config.toml
num_hidden_layers = 9
hidden_size = 64
num_attention_heads = 2
num_key_value_heads = 2
head_dim = 32
intermediate_size = 320
vocab_size = 4096
hidden_act = "geglu"
norm = "rmsnorm"
norm_place = "pre"
norm_eps = 1e-06
positions = "rope"
rope_theta = 10000.0
rope_fraction = 1.0
qk_norm = false
attn_scale = 0.177
bias = "none"
tie_word_embeddings = true
parallel_block = false
extras = ["capped logits"]
init = "normal"
init_std_qkv = 0.0684
init_std_o = 0.0
init_std_up = 0.0684
init_std_down = 0.0
optimizer = "muon_variant"
learning_rate = 0.00644
lr_mult_qkv = 0.4
lr_mult_o = 3.0
beta1 = 0.95
lr_head = 0.0152
warmup_steps = 200
schedule = "wsd"
decay_fraction = 0.799
decay_shape = "linear"
final_lr_fraction = 0.05
batch_tokens = [8192, 16384]
max_seq_len = 128
doc_mask = true
train_tokens = 101000000
max_steps = 8533
dataset = "wikipedia_en"
Each number is 500 + 40 x the weight over its row's rms, rounded and kept within 0 to 999. Layers, rows and columns count from 0. Numbers have three digits each. The size before them is the row's rms in percent of the matrix's.

# layer 5 MLP down (transposed), 320x64, rms 0.13, rows 90-161, columns 0-63
090:464539403499564478475463465470417527513436510508484407489519563503494449471512500570486496566476530498522417461490551479490486473568459523496429515521458515554485470482488535519568500451473508
099:494469552455534533494478449446484454464508579457517476415494540560471480495438433440489488422509573513520512463460445459453502576503526509523459513496514552492546469470478557466486424491524484
099:502492559462505424560510549455528431511431531541513448522453500492430472526544500566520524430537475493514539489479501600504483505498435476472505501513528478511553558486548481528493413481529424
103:570456474429494453551472456514415555507593510511546490544547520465458522513440543543474481516551474479467479498481537479587499502499571521479497565481500474469519438524495530537438551485449483
101:429542516473504526527489592543529495520509515515485518514536450481529498513468528498478451535571474507496581558474541460577555603491446417457522490519425483516521524505496486465446534444489467
097:518558595503465427520522510421560515531544453560494595529464487528537498464497435484512466423508505526529511530500453487507590511533532508464547520477456509539460523455454527506467432503505515
090:486477415525521514524582561514537457459528486491525475510502554486416460488471483444468537522461564479460513511550464496410439503563428538535548549474539426490501435492470487470519525514490496
100:473552540394493503484493477550469498532404459544473490538488426577520496532540445460518545473518504506504485451568498529570512494424507509487537435483494450528517512519575451487432476516496492
098:452479493505572479555446522461542440523453492490484498485484477501509500500497480530519552607481414486429528514490483501475461482549473487548483610486541467555484517485418574455440531495488508
097:537534540442538484475510444522454489427442515495457441485473522421506531499472434574471499465533449523515563522534453548525457483432497519507521478451487475609460504468470514528417477476490490
112:549511512515523459485536536492566523496535504478588506441481534481434505485450472604540536494498493517547559464503563403514499506496525520497465490457565505455435485520507498506414439433532506
093:463486403513507538496538515448559523533453485525495562528569489511479530463523489460471448446495489505558382474457463531458481502542531520489564460450491525474487453472489574421531453502467502
093:571489525491497508543527536497511503499501487524439462540535612567487470532504476573473453582511453505489532495506437579514485438473425466470525495473525528503458509570503494513546563511579481
094:440483517507469534552517455452530489430497451538494469567545557518509584467468497403474405537450490520456502511488533381483519516495481517523491554459473481499503510524554435489534484483491504
095:496558489482484473439585446523503449509514566482478536456531471574457507550437479507532442495524492529560531434455513581497476520509490499564474521527412527489550537507527467519499525419555514
113:524497498533496483421503495524503524442483472543470488553548491439502536510527438494442568471506482567490512505539425615522501470439448468449466487462503538522561455493448573471511529452534472
097:535469441447458420512430529526466526504491449508516452475472480499551483537496475494438454562460564531487472528507438458560501559450532446459492462510530589452526478496519529537487562427508480
091:503499470459490431557477527467469468515538483522541414513471548464474537469519516460485468466512520479536510412486423554489455472475512475455513518544466512533590521414543427483513446566539468
099:469512533516520452518436415533487530471578474570489543548472462552459511459570511528472534495598487445505427518454481471524472526548545495487490487517533477493438478475560483434545535481536542
107:507481515471478479557485575531519508441591516533503483452532547504456525524434519586609461558434439459572514508518485481565501537481493449478530505529491528528507519545489504540476539453528476
093:452458463495510524470433529486444512508564535468490466446498525485498527428466486550542473513467513463506564411520488514512471572477613487475498523486519507521523613489579472508535517485533544
086:469441480449501476474469520497461483553506433532483429494517550453525537482484575534466448425466434552529507514450592457542478528437563516455486506499567585494508509476515539495469515486468529
111:481494430558456487516464505470474483487523465436471477457477525489523442547571508468463500437503468550451427393509533441567482456433466511518473524443497485528503492591463495471532489488492455
097:466552529450571559438526554520474523503545499445509500444491552514535487471524587493565471503533486485467458486459488538539515547467532581488422554417504542528555483474530487544433505509517499
106:485428491496517570512592481478484492486474418494534448486490496554529502515468475480538494465490460465493512455453412462423546477532442505458590526461526496474568486501444545505463493478437450
103:421447523481460529477485534502460495513459524477527459540547467457488518521524484455552581452553565539487495558479582492577440448515431599493501520525535480553480508484511455531457518524517488
099:510495483548528460459533473485485512496502529537466542543468467493442435424465476577515425534507447481482486520560551514503422547575488520487532491497500493450420535471506532598560497559467506
097:458563509570497573541470446452504515485485472424518533464435484508591584501502453424486420463473494512505442479461463491526464499528418479515491429451470540526530508524465490515517524505516503
103:508483486517511499497432558486570470525478534548471485485444450553496527523535551478543453474409505444531513487508481586485463486481517491536482540399440614525531479468450545475511467508484495
110:532519530488535538508552461470484489566467519457488508562504508509556517530429433490474523458498481475568547456520565452558445541481469594509566499449548537554578499561474550513496513521486478
103:495501482512598471533516411469430523486468473459482544522455489505463430530539616535495483561528464533525416513482471526472528469556474509511509533551507502513512531418523529446541547496506485
098:466536494497526479477487456546517461541486503647452451545493505454536484584476519563466542503512440522528490536428485416507570482464544481478494468531488468455447515507486472467519554465505482
100:573540504490458480506488510450489500510495544586557435573458548492542552509494470436583418475467576523530458464500486556501471508515512490522424523542497511539513495509475569516484468459431504
098:450505496511486560527516518518603455464492503475485505587528531513528515430503455467441529534501573578457540557468487528541591481497456500525543484557466505422478498520435500515463524496475544
102:444514480516456541527443477498462452496465510548496537531553418490428464510451528470524509500569439545515499552531487440589495491524465521410476527457512537465517432485529495541549487490562553
098:559514510515497450493494470445498513528444445490455474525446536534527522559569491527526462585522525493589494536490527555556510525507481432495529510484530449483513393481470530601518536518537529
100:546508504530468519442459499448522440432408498617500425540456497517431488504458430466483481459526510509492507528435521541437503482521515472489542459506467510493521500553488506545423547503451512
101:497475542538517549464523444442499542472466477411540519486536530514468522483510480418509496432461544514545510449511488470466537501457471463541504513539395412478509398493463517466522520559503525
108:503437491489528436473540513518438580511562563539468532456457511561487496500452498444516565488518526542426434466493552484541537497429462587486498540516506493489522492524569536482504508545512569
106:490505508473514542522562499455508553528436441487508496553464580460501452491458505449570551460534482438506536507469384603515510515478520450503452529495527487505502462546455554461481508458494540
108:513498583524444515502470556502501537507453479463529531565471458535500487527478538505528449433428587516523505569556494545560481537479491589552490477452462514514420509513481470481476489560492565
094:441531417563518519557510505556590487548459499478505466545528525477552547492511428568527486514544442486496451526549479571543506500587445462511542501474464484495572507531465487481526481546507488
102:508513540586491442466540494462512489499508521520570493405443533521493527583544489473580545498512473524484580520474446537531478522498539439491557458449546517463425497446530456443519502492501500
110:435542425538513486552460478461472475472562466438552560470449470483579490511469490479559491465461417466555439530525458470484524458488513540533565496482488473560493481496548506454438473534537477
106:507432463517509563479478497466449450498470458556544500529545442544518504437465461517453494418458541466465469482486568535406528526449556482487524498486497459468462507574473467403501499526495472
101:552560486530464495531467525519538487448421457563545493533436463548581472516485458548509459499495483553492524479533475556540475561498448455436473493588466483493439545562510545471541482503532511
103:488519506525552511532524477554470490528542437469505511504500571442517496484528541484451553450462542527534500475443475450498582476549430484603494458532444443465433495470493552473579464500472511
091:469543496459482520585490465486455452516466534573552488511534409520551563517561534524505551479518570425468481503562491505466411482493436468513460488457517514515426546474517474512457501536500486
098:543521530456503469515470497520425463478519518520479518475545476468496508455490534483418523505474474466521507551497506582418509483556528484396430527537454445572477502485555566538558496545552525
101:467576474475526497599470501531423472534519486454456453535575496524547520479510537477486523466536522502503498545533508540493454439499519548413437543515432467447447470489501410497511497505512441
098:482563559427494540462457469503459425498517543495436530506469518503534439500580545464507433444472507534522544556478490515494430531529545457467528458527504499491484452432506509497514464450474599
089:445451480492486512577494530470530536482547491507461472538457529482589535529424516435452524521517500513470480486472595473471472572492493500522472545511532502543587479407475493532553567495542499
096:541487474477513467525523490509524519492510504509435462497474508504568506442543556468466422566430503472536453619475502454496461402469498500485542532456517465512554438530477503417517519529520460
092:464491535525502459501462494472512523499487521535506452477553495540514479488466452605482598513503577529502441480536528484500562517501584429546545452592454442466463508544440498526462494507504516
106:516532497487561478400493535519506458495473570483526547538522486518498491536506512513530486561542520577468561568582478547472450557501503509551511508498571482544495462537444553538477551432556468
113:457509514516536478491535480527470552565499507463471564519495557450450409514485551514492498507525540537505498506577554532474469462538463573544464554483459446533524425487461532542516586472570522
091:489530503474600566539509557513470472490514500464545481477497510536521454501482524485603427437573455474409518479500476512532567475537513483455489476549512454567512483510560484488443502505514567
099:511473428478567573485491559439522565564519516493507536485505493473505512544583542520487411508382521436554444493447510490514436533528501487515462490477492504493474452538530544471514487551498516
097:486569535499439576491475489481414526545525462447507464518499432469496604412506488483501540484476473468518443474454472494494563510501515504593434493487476456471475508552539448452507497464527488
099:476446517540514494506530507531458531511525463505488375559530476517457499626498439527531459510515467480561548506536533454474495488482449505465593522554485536531536520518437507504496564476482464
087:531511492489538546485522514504473516513495496461492448490457483497543378522522502514519602548534509475441476596525519436457572462484521534528561579503486529488537477454509530528546554481442466
093:431512547486583488575510505562484434512528440518489462494515490519491454484432476397474494466500551488493453417491440484477535480480471486468512471444569520432472482530539493583521524486504472
098:462468494499454541520541498490390537474475435580496500533522505518450422430483530469511516451510507507538564559539481471540532505496529472467573488536438492479534467458499463482550524482597536
094:483509477468478471525527545479566451576459506498491498445535467493478412483516417493453471493459433510489521479452517532458402431538492459470415488489473523506478497564474500538484568470433512
102:547520457524534543526471523445520511520488481515472513438459550519454539477479450485609417544535563529532457472483546402524499498507491533475479427445519484469541484564552545497532529475521547
093:530607560458479473498507620528465498407508536553498495545487476468458471509517510523523510503575563472421508492523508429509535508471420469499517469519487509527478488457565508524504552513527518
095:441474461560530486503460492520497528490535473485513461505527496452589529468510444560498524515479529438551505482478483518453444522559500530455520511465530463484524409497481567486565639488493538
094:542488489523486484526493531557516464436494505412503491455503598404492482518503513547507531518479537517491454475529538485497454533485458461568527566469573479613497418474488495492526518529549516
103:515545451492533428537504528453557501555420454421518531507499559584570443463536482545478527500507502466575481474441493490579529507513504463568489465555524495499428481494559516493508524500490503
100:579498477481582503511520558481521469471492478530488548437484463543523489485433499518514517547441394576523510444449437527444530475518474532445459529528496495504528546502542514549522464576543526
097:546467434551506502525569520478499447546483467496511504540477464513471419491474430470572521523509463415489521507520513491465502432515553470479530488560491449485570411529442451497466472527470569
086:465509532484486498444519434461455488551450494481502561469483513516511484533498504515509410474482463507492582455584519553475493551520480471502478579520488418536447568518502481511504457603490570
# layer 5 MLP gate, 320x64, rms 0.282, rows 91-161, columns 0-63
098:472478466498563488516459458437518540547438485518530469446509497520537506453521501510501472465438540546527515530554528458449389464501517493485536524478579482414477439537409569505491509485519472
107:515518436489519582432571475559533503462489449524511484494517517536556548536520474483575481447438472555530468538470516489493491515531513501518551390485436496554430454463491570479482528507511476
107:521485417460478553520452549487507563536471484533536542470522461447445523568550491473475505493468509400514442546496473562533472472519508498494476569521528486532540552571567531521536488551496569
097:476494499520500449483526526551534525545516565512486541495551514419466490518515539481510521463426458540430504528509516549476553481492544498569523525507546554422435577527420464496439520442553518
096:475531497539476540473472506516562469532390434511502545466493475471452576563512505427452537495516523431483542530520504557498479479416406516502475505468515509508525512476430467549490427478514496
092:514489480579486461490525453491450416519434509447504451497443503458498561478465523576483462554488393510543472522436528529556538458524518444514499484451474512493518425462443555501499516468505500
102:394496470526494494536471458526480465533431506572455513509487585477500487576453503570487483520531514493443481511525484489556526484597499440533466443484559511512544492464516543480452462523563536
099:481527478499542451470479457506430500506487441555465521530522507450442534485526478436548457479434480499455520533568505519525555534493546459513425451535600477487555497458509527507470501511409568
096:502457512520512536528529467529529548478481529532542516416481496479414601434630440534548510516488524508490442530548504492502428486518490554513507532488543501484509525481466439470511538570501511
102:533578525539457494505507536437557447513495432588470548485459504481469514487571496495522431489522477574527504478460508432518530544517515529527490436501461480458587484499474570563470501454551493
093:474444511466525540526505519487491512546533525534423564435531494567454542464506478504546481403464487492502510439514596481547505574519494508512524490503465442431530530493397514520525535466520465
100:485501476551546504504463504503467476487522531476561492458502441474498509516491500410538553473437535520571462526465569551446523598506569527553456490534539466485528495475578485559505409489503502
101:459481466545473551433495544478503483397534543525538485561554464515502541521492497518522488471580522552491448520510536414513515513486461506503501432505485421427503462540529424523526492430520544
102:542510480565540557508524510531534504512465499571448514515503521511530495491493584410517558517428488429501442476478497526480512517560438483434443478531600514480541548515514487465539490534426493
098:541527452485518551532475424522547468552454538528428545483480487462456494506600442457464470482538563465538518521559462541419444535547535495540495544553508451508451467538483539505532497517519492
101:515530447522501447473516502576506508568538460525538437447484474494551536528473470572471491512525502569471506473454417476403509475497513455485455540514544533481423549527525503496455421466547515
100:432585522475502574499512573520511552520516520469490487429438584512565515578517484515463504448464453503468493573575451524518502529529484450521485536492540499539501492466475415535513498528523464
103:460502510508489513564541522477551520485527440452419549558453509486472519561501559549534468526629469534490537514475477477447476485524445584496481531504465472546514461478469484581510474467536517
104:564521518482442480478494452502518521463493536478460470484487533504477523494431507455511516473430433385555490474467458487539466469494553424462526588506489415437501502514461454484447469538515533
093:505509587509482446493538491489461390527507556425461467481496501492508545576502388534507434539469486496458490539533516530448515411541453520555482518528474504499460533481482500492495495477470435
095:506497578440495537553509478539525535572485474526535522536546417502570490520455536481488483504543482487469490518451520560488544458532608597487463491491541504536501517523545537468551455514524431
099:496445473542478485476558493508526539528460487541474520529507504442529526467550488469513467513489465456537430527557538479468477458558460467531429426508541496479590495590539487552460510469549409
090:538440459488486546459564461473478471450526485555448460522484502479447494592503503473446499477438456556491468530544478508471475510575568503483606534555484531544493491569479517550488476470520456
102:492463441524508515547477516471525477529483511471442499507489519483554473489453528441577494414511505453492529523479508580480488536513546539394485537524511526505462383502432543518492414480471476
095:451407448533499497487462575481513449531532511512547510507475498451550577447503526492463462501485500476474512520534462466532463443542488488398539478513573475536513456475484549577432543489500441
101:552520430447527574512486506494486457431464504498517476423520486525476506545573452424531531506477471556482493440526477455446542502556461501544421542511543504493532509449471478559429458505515453
105:562523442548496513469555489472495518572460490473525466544556481564548545553488483477500419441466597506505580541490467499496475446514468502564444462497521530424528485495514513467483541514537557
097:520452500516464493480500538447517430505485538592510496568529466508496558542435586438549548487535471496512496448457490470599448446477531442477531470529478445508451536540535500516444512489476517
099:475513481506498445550535485488541433523555438566453519399428508437567502539426524582507491455498482588505481482533498454502463567523502487533495455446508474500511495535458509516501461547482517
103:543522484419505591490490450405536463513512520594472552517535499571428444504524549516526419464431498531480495549471513485404501498468536502469519469484493521528516505515464497494501507485505558
105:460585429538499521494480517532444461531448513568447468543540478505514572577450544481542520502515481550511570538491437469485515450456450495533488529556533520541447501544531561494520481431483501
104:452480502506526539492473498484491483491517405497506493406537509547460516476530521490398510520484425398472526497530580418482512481520494486493547507541514475413474536459432480558526477516511522
099:538536559430484444559508517497541516504446545505414512485457456488480516533592527477545561499477512483487464434518513495437418498497529442508520484477536485583519480501453519503508497463576423
100:437417566485458524462502558508505523496440540569515480468539519514560571425438465484449505478490491558519516532438496515459490471528545469474447525466508470460530561535539469467452504431532540
095:481550498505529496495458513581508475486570562575476475513570472442527458497523490464515562378507439493545424502483518473489515532465473493532469536524478475489496501473468545533607451489527509
097:457496499537515508493495539514470504538564495568497451499495547445521555522490560502518539484486411488594461452499470471483555484481456522544562484549467484570431482446489473480613495517524541
101:472475454505430445518506545500570458463524416548525489506520462463454424462447505472465517507494464467518497538508439459463544506601538507556491521504506500472480501423571472477491457487553428
102:562557511493452505510581460465526479408450523519481481521577453541428518544480432525541485486500499462458520535491462405505503509519488506593444487459494507516518509511486461490584512534455463
103:485570484574491502468434457474467432489530470577531516455568434495472546538517536457452516476508556544430533527472533485457457472507468494514500508467466490506432445432567507534563498496545477
108:515536517459502500536474515450483441480427545593528541465499515506488489531487485486505509479480484466537421553516531488537535504548574553536440553555434449553425567461498530504502440534459463
095:422541504544474483494512504527506493451555515524488460513505501458570464516506562587565436532422463506444482534513526470485514570542438460470572532482493503509528535416524492584482494540494539
104:549478517536502515517467532497547462510536485507552564467552499472559412409444461453461509496441474491492473508490508439459481537491528500400448525499484504483434546509482472568486426434530479
109:495476534487458528445514535449464553481532492576530527522561530448538537537443497528534466476470485475449502502507512437501425460487531560553534500541511455588456579470556491509573485560464493
103:493508519559512512478536526477445527513532547469549513495488499488433475521526506533535515416465510536469501510464531414441501490536543440521478504407449453496517516567518480483361483455541468
097:479473530472525526549439559433496485544565510489534560487519482532502540535469547520455428517618438498495575532538500472448455517548532528476575456508536485480469560451488515480455486479526492
097:430495464549504574489490503504559507484544535441570506450520516420521470534457531482492486503564516548430537549512481425530508459500526546453531553478523522470539520474463480515455421592523520
098:481482493541544496513497518513427521507442476509470513503480440544438528580525512487547595471507484467582443518509470479488453451490574515483477444530468455466468542549585568450461543473501495
105:454432455559480437479509474531501472544471496498591439599450530523461554518543527536528467546409523452471508552479468465506535510473563509511503477471508546556542552472452506521540462480508489
100:530442538550531505440488551520508489459409549562530441420522516498432464554495469466451494535504431536525528477468514510474485451536473454548527452485496498476568533547495538419549491492466539
102:536455560505432509517532485470547458504516481545509421445518484546475467554545542473472440448480448466515553539540454538537467555516523533590462478464491512514545472460546547482579459494466547
092:481472583499524476472539441515487489521557477431541518488486522549521562534472523451476458454445529554499565535449605544402514483444497510501469511502482525503503582512455557484506524459531485
103:468549444528526500527488477502484503514547518459510464506534500555467514553437430516483474489510510482477639436508437480527471490486543420432477495472516466500495530515414482554483554493566453
098:522535494481538503525435500509526407393506493507429536459535457538529463505539488445529448529540468547444445467540509493502442534507420486465458510515472512554471571448493547519480532509453544
098:475546589515459500538570515496504538432443465459455515421489412436483508492489505492460521499530534483503517463495426416524475496519575443489494499487486481473409485448518457437513509525516478
098:420505521512547536500456421510465542546520542551559450480510520478497465501553530498492434491466495519488460449576505515440484422511470510551444522503508445554477544497457454511557503411557470
098:413544423424445497500561550468507499470533418504476468501518508484487443524494450465521488504430496485589516578484527422456517459439508498472544431482476524470519487427502483502492486490509471
102:561536516494441503474487492426584489554554504432505460500531428501452482503561479449509476456495543537524467538537554509472539446489549508504439504564477489464483540500522554401471471530537549
101:459463458497521490506474484487541420534467480531510520412423505500546564557497477514506495426488565485398558467498482531520488525501531550527490451493552519500539530462532503473474547599456548
093:478545460486543456516496482481558536455470489529489477502591501494495517490603468454491459475498482467532520434526487505571603463498492491495449541486501577457506488490422478534539447546461574
087:569498447516512471579526523542518516547519555506460505538560483550505463544574479452486445467491601499517482476505458568510503476517477515487498466510552488569454403498468407502512543526483499
105:500505504523509623533425510485434457501480547458417455468494478514591483513460504437548508472487427449412549485489535529523464503572524465478510516517502472511526497527465520550506511506442499
108:521481457499538474530502524462548580532560556481536470603469517446460478517505552489574482519477440445522481542497477517463462394523536531501468467552541533517498493579512517536461509532459546
101:522493490483496487512423487526478555469482565511432501538557523521511465425522579438508466474436461550484542502505564443503560504471576498503576518502537495521521458428506476449539425455487492
093:581547483523509552548532478518429479474509544507531403484519541482478512486447463504551525435503456529558512530462479453512550523543543439477524455484513505442513518545498506430564427515425525
091:480570536448492523449536592546472450454522497480489493473455453410488524506484538509518453468537566424460560487561486587466445518490489469485556433533484456508458528480515477513538517532506474
099:481532490497470474565513498486503410448484465519465485499445510543368438514495453575484412516476459418490484501543516504504517575505502479475505474525511529448517520481547464468542571545505512
096:471435492419536532488556484518500470540546508532423443510479487435491552517463457501482476437522523508399530507448451511432481521499496554549496499537543553559468508460509565484474449435471513
101:505484495515509573523501478451493457442503523490484470524502550430519453518419527431544566491501522464403517528549516474474543423512536529497503462518473488521476469561409413527512467496558530
103:484519539486485508520570461450452574482487489576514469541539422496496513534496514561527524415497502435503504537492476488466489416522498494426466488480479400532452469469561549470462519524558468
093:443558530575486487527436474489454486535563559527541505436495497483499535530458465442503493505452521510435505517502434530507433530517498532430506492522577511612445516481512461545474552537476471
101:484577469546514495541535520515497490453487466495453509575449471433531556523572542492524466554447556494461529547502486501517507449479496557433452412484457537553583454491496491538486487486447462
# layer 5 MLP up, 320x64, rms 0.314, rows 91-161, columns 0-63
104:560500526427440536532540518517444482531503539455449539480485507449567524499504495473541517474561505552498490503437436465535481449462451530470510468513534537481494508525383579496480466416501539
097:494588470494439444487514570480502562496438498583472470541506522554475515578499492481533501494507554504463498472525494578490558495508556564420538506522560473531515516518583445515473444511490493
111:514537517511528507519510545500500495509502491496565504435457501477552464523492550409560516514533528470565493539453544621482545483554492541488477631484523466537488543517526477496481498477435548
105:536532492517522418576508474435494492511516567401510487413466498540475443506582422449523523464437570503496460457498471516509535501481515544529487482532497514508531497509510571509534484581525508
099:444451484505497542547508461505448466492584550573445452391469460521503444454438471554447482448523532512521550467475489526443560496485513498454479494449466481540475444473528499493473536475547501
092:517524507472482432446463524470536537498492460481422525514470456551541555489531504467561548437532542512574469525503518517507485565474464446501560517634519499547580518519512504528474479535502463
103:493464475544554541396490523521522501579441428557521548471561493506522488482453516522458476461452520489547483496499498486555468507488596515504468432532552440466467536414550529535505503498485512
103:512531524536523448540428473505506544494430469564456507451510466552493461597557527467557475505495529510431526480537521469481522573534456506513464441536448507492522472448498518459502431526412538
098:484446433525437555513448498406493492448506560510541501547460483511502486495479535501485482562549551444536495508464497413504519518558550499499496458479451556420503501556483525456561517477582512
104:538560479450498514484499594461501487479469559546415470485506416539564568526488516438474469528423504524505505506466500528559557491521471527437562507430479541481500512458526563468477490463465507
097:484443503497433469548456482529484514486496484515458575521533435642433496496553512537459473536514486482497454468462465426544472493496516454476522446470513515549566412494543505524518517518482508
086:493546536456529522483471470560520465448487511481514488465484457514526562486540532504497509466459523447478420468479504590526444569514491435520541533522438382552502471484544525548513465523423520
088:554441552478510574527533518567546536553464518461503515455442496580474477466491510604507502476484558508528484431474513512421478490519465501464435481535544426517454494479487533526547521542533540
089:495528450526425496534502476524500433528491436429510509501468480554494514487483480531508465506552565549452531495489578535537534516506476560507530519480400455570551473486537501571557523461583481
119:481525479522510462529535393493426472501498489502501538485450478501455484467517480488425465491532517572574506516516447545512559512455568539521423496521450467557494489472449481548469586476479569
098:532475505487515458496499483519524569534549502533490587535512518438533493457503532461522525517524459513492450529479496465488562433480490582451500593464492407471518495485451453560494507556603492
089:469487491523498503480531558435446496541563494492504428577523496545548523528546455424550440590449513512431491539502520482449535512475550505467473527540477522462525479560498493477483568522436553
096:529475385518505505510508520462531591475523446483504479485569509548508414533484495467482442599510483499579415544543521464508491482506490494502524520520487493488496516512501483590565493534487564
104:535507536436498529504534471462433494598471491488506496502531482501464559502443456465554559493527448464513504548488460546549429522465523533456517498429554466495532582552413540485474462469499537
093:539504492511516489378532501539601491478473584480568475433447566522478449559468528475494503514529483517549535523450510531541593444492522506488509501522491475458507442472492473496540512553463516
089:465459452459557513458452542520547569532523461539455524488436607440497486525579534566508479451498453515515557504514435478545590501529536495482533547462530492527503518489533482454463520513529500
113:573505455503403443520506487512501514562591502465429472537481559517488435564520535482471472496464467443493475433443456476443508499455536476460437465462527505477512485548490525517501578467480514
089:569477480487560499401519518489550526530548575515500439530458457427499488533506516500487587472533484531487509548481508500486451430541518457468588512516480505502468402520505479506536535564452490
105:555467486491492455579479453525505540497539548541418512486462541494441583497506533523447535483525547482496517547503490464581555507486485510453483489420535448565541471559474565499511431489507452
101:502461575489452511498536491470523550495452458506581485535521473511468507475536476524461437407547501450515473564470540541481543492495425506484484518512512525490585535492456566495467618543508518
098:477464523581420513510472493471529577522463444518461462482509491485448508492517590448512544547493432461496441426525455542585517478534558487475588494521459531499483480469498490428498486518484504
097:482466426484432485528542539553503507533541485456498458467494481553473484497484499421517520526505522529511436520457528536467559409552529489492430500491483558515487471466571521545426507428576453
107:529510540430472476485480499497410533508492504522571410482492493497440546487462475556434409496498500478539517539509466553552451500516514522449521524560489453479478475463483558534560567491450437
102:518493521492552544509400595549525491529507574557506560503559477500550522487529515417554567510501485492481480507498552566591518503496456532473499485532450459476492519485558547534512543464478532
104:547526498529500533440502461543568517538531451534529494580481527514489472554458511516490497500461517467626465514452482520584428447561487427561491451543464531511503483527512569499514497490530491
104:517492500509509563543552458505525476446476463534477567427510520541498466523427560520420535557493430467466480508504546435478467504497528502489567459425585529505536530495501443525488515498476579
093:454542496487484503441531455523418505420444505464548513612543508512538505468493486526539455464501449560455499484528466511551502452480442410458488492497530456491539479544519517478540493594518518
097:568499589485450543549464491494470512493516503549484435395537457531459554554540470477512529471536472497455404518501521587418514522552499454514480516484523513480528495461524486479452475475528460
098:433510502514444540535436501448449482520491449465397483478507486530435560491535485521503447565456555459481586470466460486520499498425516553481543493534483438512497480504535471553480570523535467
092:494458531531533531526491512497496477449435530508526525394534474487520544441422429554449436537491522515451458485489573578419464525465520570520542493489510509511512533525505469448501559530513481
099:453534501497410484419536472509535569547508504506517443455514444529545538449557460482513464482548535549482439542452526519484576542507440472455499501454566497562526474520512474515538455526549458
100:489508487435437483530595479485499511485573530506439421459498536503473513427464526454472466430527436519459510551536547513562595498485476554504451486508432473494536439470507514476507518484531513
104:474488514506477453490440522463487536535525586450512470527461491493479464484546539437482504517435543463621456439545482529530504485506523487439541567473506485501491461524566495447493552456578450
096:537430595434480508411499505537534505525538555496433398456461523537477530534499589513467456487510486489482499515469474508535449465467443496508551479470480461513557465491491538475510502432527547
105:427511533520422473479476540518519509540571480443527454513428508483526502557437507506510447588514460525469486514534424494488507455538540580529514516515383512453529505490514456543510506535542501
091:555496460489436482533485544439534457514481479543434516491453469534536491520487502559545527532410466490490490532409425437496495420477485567511483488541510548428534511491554502482498493577463502
104:450550478515438526503501515537467468485471486460454468473545492522422528514476510564493483573504400514562531460484427501464471542493424473448556393511445509508524481480531535479521536465477527
111:449533458575519467499461463453486464522562523505486511455523479559469482538501467468459501492454511483536465431504514478415563484437434521516483510604424482504479484589537451485446475523502488
105:569482518605477515514467528519560518555534522533459516516470472499522429464486506535575505459535466539475536512484526465493518457479502515587472471480530429494475388525503463580505566506486473
091:505522448481494483466530526503411568500417444455555438533468480533489476527525519533518519574519517476521440428573501402461509488566445462491469506462469439495498490537502468493536463450500510
103:486488496502481417502466462529590506572503547477528512550483467458472550518505507504458513497605496507591471456514458509514517466405447557479433490516478488499556505450444529476524479459553522
081:497500403496524467466495543459484406559472476568515429500534497489495547499532534472522533515501558456522494443497467491531486544564576487540502451517516520408514494547547507447546436524558511
097:494485502509506536407475552518409511478590494511527477498529522419567467507523466449493494501505504475501477467427632532532462475542508509430521485538467476480474482505481525522471579525462516
099:547540570472493550469499476515567489497473533487512509553517551519473528514515489500524418538527469363532539510516512531522546599467500535483567490476506509560477506423473577507533488481473467
108:527477472532610462548507543458463575523516497514473498466588451422473524528501478574521523502486417470485456468569523499479528519488526502476426506448493508493429470523468452484501501477429465
086:433498503555524497456459518551423495477484441487518453503510464556481510573540510547507402580574502551449518504475460438485466568431518520511497434496505481498554460467443456501508505498517510
101:535468516428516499510550447446498594488489504548591532580547560485513505504500468514434494572558439523503485490483445498478478514420506430520476537557476506522525541472552490528540466537509525
089:512558452481487467505558497440546403488502522580485513407522539495486509557453419461407542556457474513453473473483512545470521484494471482474544506472488525460500467573550519512491540449512490
105:497521554470518512462468433551566562528572520474438512436502418496538473477518447479480520533498521538461430514436457497546446515523602433471466466512486528496495514558432480493469485518497491
108:499508494469486491563556542549514532526526455525506541530475537611517526431557459510426487411524495543478498486538522448457522535462547548494437485454573495475515467423455498555521471487497501
090:546468530525536476557523532506477463453503503499544471486462502485482518476465485509458494517496509529423490463531424591570520409502527544441501448527495462408531474504560464558509505509408551
092:518497442547540486471531485553553521595490533489508516568483507473560502524459506509440466541479564473522488464521517487440535479490576491452501502437544498505389529524583478495435470526542540
105:625474489496493439528470484533591460485439517487493516452483530522445490521520495461471491484464574504581501507473522558517525469489431487596442526518527529530472540473529487516528498423471531
092:531472538451481468483532464409474492484470465468460568495432462555485497383459484518523520462487520550554458461461513539493414469497498501515515469461527524540539502531615487547501502526497534
084:514522472533440448580563496415477564510453534500529477545520461487467525506590490469484531484494582513488543477498509570498526587542543527552547451447541477490479476512485496434522489538502551
100:525516450485492518453525460489487523481476539462515536490492429468459536521498465546569557432478461569555490472451574482453539413519483502536544541586563508512498426500464496438538545517508488
103:510447525521435490435513524428448574489499527466495519533491494435538538444557455497486452471514493593457581477465538532454469499475513573539495533567509558472526445482495479516528456503481560
094:480489555539541539437485531467485407512620453531491512458457454491591544534516530531504533442577478532479525537467471518497512562553472465475522479507507493503436508468526483499441479486436482
106:424461510532499485551477483535537486483440497513506484476454526485453530477475493524351524585458477512551411496537531539516460529559531449496540491508527487482530474570433502515473514456475480
087:492456486489553530508481446429449460626485467458512487497515531516555494471465577456511479431417571481503552525519496489470430517494483567546566512493475502523517492496457501498498473477553440
093:518473494532509502506516568546552419436477490466427445468489471468503430495520495490566547541549518482507515486576561497444501552498581461437530486467445498411451473466508541503481518544515491
095:553564458460437481531459523488416488524440564560480469456429479500530548525542517540531488459496473547429478497457442555472515472527489479454452490537525546470502485502523570560436490441495485
100:454451485476508496528428529496507517452501576457560497496491542469498570512489421536513505473503560478495551528463513571517534445465523501538431491566422478404538506444484447461464529526473482
099:490594512473475505471575484505519479470435500520530496533514556523477543516511422551524495572477518547540539501516462465548476537510569463543550528539469576513408585529524523508471473465453498
097:520520521516495520556517579510531571489595442415485510486474527481488484515579451494558534507558455528474457557541494434516449510474555500546574483529497510435465500485476462463457468477535540
084:462503487470466520365446566460426567492554468494450446499493511483441503563470503450510514459427492511480539463487468489507471547440518445474501460526491491463493526535534529549559524439502509